Weights of a small transformer language model: learned positions.
Each number is 500 + 40 x the weight over its row's rms, rounded and kept within 0 to 999. Layers, rows and columns count from 0. Numbers have three digits each. The size before them is the row's rms in percent of the matrix's.

# q: layer 9 attention query, 768x768, rms 0.028, rows 0-46, columns 64-127
# k: layer 9 attention key, 768x768, rms 0.0279, rows 0-45, columns 64-127
q0 098:477511500492586431551480532450548483474509428472492472492516555492487541534554556519477502490526549491522534484533452472468502509438511432503543546508504474518582457459514470405488451454455474
k0 098:531515529491577465454370528431538486514564440493523469532544503472473474551501570595510462485521493524549508531477442449462474544547509518461512559481446519521523471531537526565455416526531479
q1 101:456500498491471557548511480496557527576448542480485573460521495517510458528437521492532446458508447455491480477484447482465537520494451473494585574498502476541491488480496518579471500475470535
k1 103:484488544489549500522452532430442520468433504446535582420503537450505529507398457528479484512439418453457503471465484474517476586520443538474470509510507475519487472477500480530492484504502573
q2 097:505554513441555484439510578553397572472492514537566464483489486454528478548500498531503440538475472584530485522451452562448442488553512397499585485435485489535533512504500474535524455406481484
k2 098:442466518436514510513515452515484506459468507525542431508503531420569434486549400514572495497480539539511575485529466471504490507468496464484470519562557460421587520483459473502438520525486555
q3 099:486448463600598489532593469520440496479493539507505518561498497524404530473488503490534505508466466554532471554533506521534532571570585446507491567527526501440463462495510531503468495497475583
k3 103:467494515544533462518552509466481478429569567518546502500459439483474515483489519494581527486515442537547438480542407520538544474510614400548489558482554520515513539563499470476528566514519501
q4 105:375461485498532484545494472517508587575476565581481522494472530464540495481531518568556582516558467392448480454501471515485467568493437494548525512503499486451521554506550478512517507520479437
k4 101:531483502501490430470479487554487517483497562482569533529550597487538450437552494513551566512512476397573502438468510480513490468413411535522507550527470517500475521543482537536527521499497488
q5 095:581529550447482515453495549497480433508508548500493451459483453519495463523471478513495397505461435425463576473490523479499527478549522466513469543474454481579517548470479491456481523553473451
k5 096:490514493456472514551521556519486434462580496553479536493500470459449512513467479505451499501487485497507553475447589520498535572572486520476494528559521535509559445507472462475409525507534509
q6 093:515439504505464458507528490499436539493510536472417528487472473475511442470447549559474464605554520537550417510484503477482528539510480499479518516526511506526534494527502476518540550599486526
k6 095:509475503465483510563539478501545479495533455526561504524456520442469479457421526517521434544579550478506460564487442504565583571471483447495454507555447517551495484490551510491465485539495502
q7 094:590512524466569510554467503524526471435463520495519537436470469541379515529470439518439565471544557447503510511488512520508455514482516447473474454406495498471572489507463538474492472513492505
k7 096:498513529454572449486537493518519480503545484497564445491533484470516493415458465508505518491536561521538514493450509518458478433516476449515477474493515476529501486434460532502546593560539510
q8 094:469468509470493489413528526495451523519454509485538522507452568473455537463537500463539475479473543419518545540518541532495545556508461500535460529500534392529565540426506427491457472488434504
k8 094:488609531551490481467543442418540546504506518496546568496539485549507485540554506448490487434482451514486509511528551499521522565498519518487459563464480550502523556508494430539485458447484423
q9 097:497496421516462558483541466483415461482515480517485508524527563485502444546504508526535536504497442519565457504545507537469541529471488548457500434493542439488478486476470492494511494497476412
k9 100:553546509513492494456498426531435433467564518539477546504530564508449501578526451556490489524484439458597540496479501525502461444561449551537538453514513467476446526515456553502538522500478505
q10 099:506528499461499507386498472528577480467501437449456485517526543573526499478520557546502468528578481491457481493521479536480526593457462445471490424476533482557529557466521470489440491501519460
k10 101:481517531526521493474508504437441479500526445499442498424507554479437559505570468540462522505521552548470508499496477558447490526455508456541443505479530451570521541482504495450457476510504459
q11 094:486427536513448500555485571513488526560611469556447503455492521495551544424482471553453545540485510519509496531509525514487456494444394588514454524503530499484510454516478472605480495487436521
k11 092:442575522526528505529484509463477503535485517577539461420482557538522530512452441528547496477487435570502523489506443562473440511464402537472428424579480490470457473538551462525424525512552537
q12 098:562478504478553476506500536517515575539545504502519433497530485488417471463541465468482507493468471480476460432535530517523481550436435466446539482495467513546561504444499518492495437428477502
k12 099:582508482506446491522540491548525492511509521528536550495473461503526558546439412522525513537556493460477500469488494518447408428454448498465460566538524487544481486491461499515415491525564499
q13 094:566520547578547509535523569544494437482567490543466520515487525507458541504542477488544458500461469459513539411497506517474384508469425506456455420516444512428437483468499463493536481446440489
k13 095:526515494522443502467521531535555463525470501559532537488545491500491519443491524501519560459542548466485585468523509503476433546543504507457521491458478548486485504410515521479528516520444443
q14 093:544460464583566534460482525533492563458531509543504452486408444521556519437508486461463533541516508497487451549455476554486490547551496470436420517503488498516498395482511488470520499503468517
k14 095:516482411496550451418566478504454530509524497436476480498469474498503502472502496495504558495522587471473465518524467550504484538490489428484521503512473458528473466468526473459548463557542529
q15 096:523502397486510521546416552469538588521404603536463575492504597548511474510506514512483498589546519456508509507551488495499503531434492519447520513475545531433468487493562497472528527525473499
k15 096:496498497563487428467527559485505555531554547481457570560511475536534462469527476463487539479436548538496419525571499488509495474359501567518557490483499514518432457501445397418556476515475465
q16 097:520515515503534546486449450517531428545521526542486505472475499518447425424519527498542492501529483534483477513454499458541529502522561521399493552515440501491492604488515538422520576498418575
k16 099:529549453514540504468404502465510468511519479505511491526491500442497503470517545431504446490487524549555567445477514475523569556462530468496456533562542510454503521486542503480517544481580452
q17 091:454489484430467512554440500477455509469521481493480540507520503547573525519466538537516464483604461464509456492511455496509483441510452570451492544512483467521530463504519488371469567489476519
k17 095:497552493498523471477496570533474498478482468490527551486523482462500517458493517536441451525515481459444466540579479501478437514552443460431482532476485481546565476471463539419499500411450457
q18 096:564513453536511436624526487465543526480516502564495480534442556451526549489535429512530558515487524513481476485492516484526482456518471473452441533532477504477443510473481533515432506527548544
k18 102:478444538541493446491580412533450485431507411496554514527533534559478514539506463501445495488525499469507468439478569488417527429484550527539556436511571470487506380451513511485466455580487516
q19 097:536522465583433415521466489509545474556497477434496506504554541503528500501479538522488500405529508460448589428483448523499526466481473494489445501493499481514555461471463452572555438433471530
k19 097:597471536540504478522488491553533546489506521478552461555553553516583557471519524531495536413468515513492484459493540496504525450499531492487469365484479504488554482535558435503456452472558478
q20 095:524561448487453489519458587466467496548629467532415433471598555482538534525448482511485535510520546486489508488482504465526446512425486529561509460537515464455536482506516486420533543495548519
k20 096:566505485506474398463446540527431501423521504433561498480575514538573452531523523512501504511476479497480501502521496477547434445486553458537488397461533493431509552426453444456499476441480506
q21 094:511472532450467488534525473527585453536456462478448473521487520508487452502459464454456477533551584519551474513502419506521460536535557502478480502548449512528594475520532462586473495434508514
k21 097:446513523485477552514434544392508433446498522524506516466480505524479523466510533430444470459536617485542541502485491514468464535523498482489469501544484511585558456518554546544496483474543516
q22 093:498442538478437491424529499567545521506489499553509462475442561486508480546551465469542483510480519535407423507485548485496476521504558468508453513533583542407559475475480512529487486537572468
k22 095:557423543425528575503519477491557525544428511561463502401515518560459557511538500560496533539474487577487502567489518491489514520502468475502478538565574530422485543428424492522471424490431468
q23 096:423496532480457506495543483473486527510503610545532425500505572438537463470446523478485497408436545489501527535473508460398559498505512514467493538508516554528494502525462547481497505505526551
k23 097:474510526440537483526467527469472519493453533455427489472527567535561570515539539526525473525429551508534479565457522545464479598493467538503491526485553520518461469590468569490489482580462550
q24 098:555489446418590512468490451540466467412537485499531551532488542481475532487471489413499524571524502566475546550457494551510475565443472487528490511488509535502422561477507512537559506490515521
k24 102:468507505528558477543487452559472552469521479483453588465509520464421452536448505451520539517424560479526538486581581554502466528435503392563516462479573486428464500431522476532517520509514498
q25 093:488478480484414492434586501437535517569427467552508521411518499474430481516533506529440500479489466484462582562517527484497536525525546464454562460478460480419464525523500443448529552558591435
k25 097:496508463523446555560499467510505487560508536514503491542467434506565442535539497493468440518507478479563515596401455490559520459546579469468540466427421544450505471514552425436439537512517511
q26 097:404530535471548442515600496559550536441520465500540571549403510499485457452443521482477518510469440559474519485438560465421557532537444483493502471521555532529523518505531558526464509513454463
k26 099:522468471501477517483588429520459533479523533534583475608455489517482438477439557533554449462476407484424542474472523496419523562487462508545578510441482462469534516465472510519492527511518569
q27 097:454525476497491463509481519462528605486485479460472433460513449433512499436448495483486510356449435409574559495498476523475543471507539472494426588468543429567513508474511512498516459501505498
k27 098:468483485570501578478564526490506557479559482554550505499476533430427533435531455557576519429471394459508525480516510492386535463439522479501474446529521522516575458482533516495525447467559469
q28 099:498550555554505486461525545552504498516513552525515490527485516471577566514474470481572552525493480511547504530489481451403445590460477494475508475517512524513529553532467420490478535501454428
k28 099:531533470489544464451515571557521510520472464486486551488596446472544470545521487498492487507412475482518468468526441471514518562498519507486505492580467573541534497479469507539460483494520479
q29 101:470522552500462518521450562518424509500491514536482521472483518528539520521520494521508493524471478524513414530562618520518525441503451465488562562454570445482463544423552446532538512470531456
k29 099:510413485475467531512510564508482511522486479492504588558478555481476389536562447556542465540481547507492528563518565504588555470517522499459483457498505537455455523436547425506539538536539462
q30 093:534493471579505480394493527504490465477444467511534541440480589568421531462507512553491516455485526522392517433509489476510507482549462456555490508534493458549503442459538521536495466486450526
k30 094:540449476491500550498514576510478482468476495534502495487487521556452488484513512463514560423401501489480543576507506504568538570471532471505488502416462462485524446592451514482395519543598546
q31 096:559517534559570504535477578454499474557434500454481502474624483483523489517487523508541504467425503501475519503488538483435536466487449448521495517475547443507459479527449476517499468489508514
k31 096:523521514611505483520538533521540450536509465514512440479520505539475436531510477579519530419531454467467546553514494541506463516518503477506530493473554416408433487539460472568545475593518507
q32 092:553470511528482507567545572565529511528490535503587481551483421498445447507524453501479505529519495522456439430553466477529478572475488528588451450452446514529522417528541513527546415540481497
k32 094:540514486511504476529544500578480531501482563502527430446530503477413456551493432458459530490518496577424509452428521566473466539512477592511479492554437538505562507494449490543563461560452512
q33 096:545529422523448559494495439469523502453562414532521473569483500535508492470565527543537432491518455496516557509480463523497468512466439550547470559552455567450495516434517482556454469477470523
k33 096:543474495523571498454422494477528468463556491547474523504523580508488573514486474570503526504519426462445550521480525523493459510458461486558524481527477458606501491487495471566506547391515482
q34 092:468424483532489547524512489452513447526519533554573528470510537529436585429446541488518532538484423498465494521497503494485403486514508450609470516612504516528516477438519407504531556434507523
k34 096:559453503494498500561532484472481501534514507553557526505499471478550565487550502472462555491512488498517537453474474454520476521463446448555509511530509560494534473445538464568542480544451558
q35 096:491501501528544441530545515491504500520495430445477562477488569496504512552620487525475489483528537574463422504517432498440445545498527439488500515468496523513512521558415567477546562526491463
k35 098:553462564485463507496579515447537522483484518452543517438523533512449484495529522518504430494534519577510473546553450447532499510525481502520584481489570473476473489497563427440420566575468400
q36 101:509523467424472475474497521497450482500573506562507506575531465554526478561498492449490469486498456442458528512409568531435523529498525603517472461423448530532485536518459464493561458550556468
k36 099:434427439488444500442583478461540498517583506483479472516575461526581439550572451436518498482471424541433502465492552495428455450541472494574547522538425549484543547473543564473525498448489560
q37 093:465423531500514465555540505511541497513479483493544458454506558505496482492513516471400495476500521481484499430504526535446461480484469459454497547524480538476495485400463431502519549409387543
k37 094:476494449536516516416500493503588428554527500483476484557548489493589498564550441440482453493458493429532484450494494474530559461451510444428437506438488484487545427500442486462492486465528492
q38 100:529516501455484541508515553503452530536472487499498444569487439498498544449496490446544509509512576539493481511531530455497511527524478505418494516468528532504595535544524545405473548516540462
k38 100:471485540450534486489494510496552550466496475484496480462485482460504556439410597439558417452556603524498592513519494435538441509573516455501511539538449500444526533501496531542440511547483549
q39 100:485524482506446465517533493498553490511525445539470536451536422464432547526488532503483464474462497469452503572538557483550475508450522507451516490430533507478526491525473489503512434482487486
k39 097:402464548541505536433514514471485494514549515391506415555505500446556464518512503573580464532533504479515486501497535504549559595530500471489534551497493511456544493541517492493507536560506526
q40 097:487503463552493473559516490453529524487577450508477513505492444540466417556513514442532540462521497498498553476390480529488462461502519512507474511514491525561469498511513442435500434481479478
k40 102:571524537467503443543521530529584535531474531572485496540528477482473520507508437508541454476557552516510448510517496571460465534522434453494619520509491536470483467569463427415518474547449571
q41 101:470498501507492437507469504496506565463500472531498439507480502488537475493464560504493471470556462481497473461551460545500509515534485527464528504507514489486564524480515588459498496531501479
k41 102:570496441554564450473472469472441560530486478600466450540505498579467470572551561512503641499537501508499445545533459516414433481526503571477517553493540471531536564534495513454458489441517490
q42 095:463457473411537468522501566538435459466498442522489573522521523549495505474457480463475442564560497549539496462446511429537525524460481423473456495517504559537477545424550487498535484487551490
k42 097:504473470450538517512570493531580391525546527531504510552552478459489569512465550529543535510513494509532462497529507480473519497458501500453482452489467547483452542483477482459526441483465454
q43 099:506498475529525557447504432540506435516517514507448522489402502518521505516488478524556434477525486514524527481485544479517489580535502541546501466458483497450514470461487476469493495599458487
k43 102:510437522516492547458493446557503462479467487508575484436502556583526483558537539449436462544455517487562543528553456475537519498610544537563503526533503536537474527519512527487492475454537497
q44 096:449451504460517529460519519497528451521585547528519470513498420478453530394445471483616408536531484542540537495479504474511474558518512563491476542549471487412542511489526597535539539525519498
k44 098:505462545510492600473481526520517416496527527440462528442458498508474585472444497431518436545428491580515571467502541474528511435488505466444494497538501533482492502510453535491566511539486469
q45 099:456491558494477502463478560499536476453468536468543499587453525518544479462568484470514464519436471505472505490428500473535549461498547484520495440512517570545492493525506448395506571461532475
k45 098:519534510491525566496544504455540504454547500495498556552371518520570499467499498519517504491563498485519488552462542497522490470482527535493490524522529601505520490473538473522448541456529489
q46 098:478489483482453512435384525434476476461489595542506489536419525538472513573524500510526544515479501528515560501524550449551481524445428529571516543399424532486500495491485466523456468546568551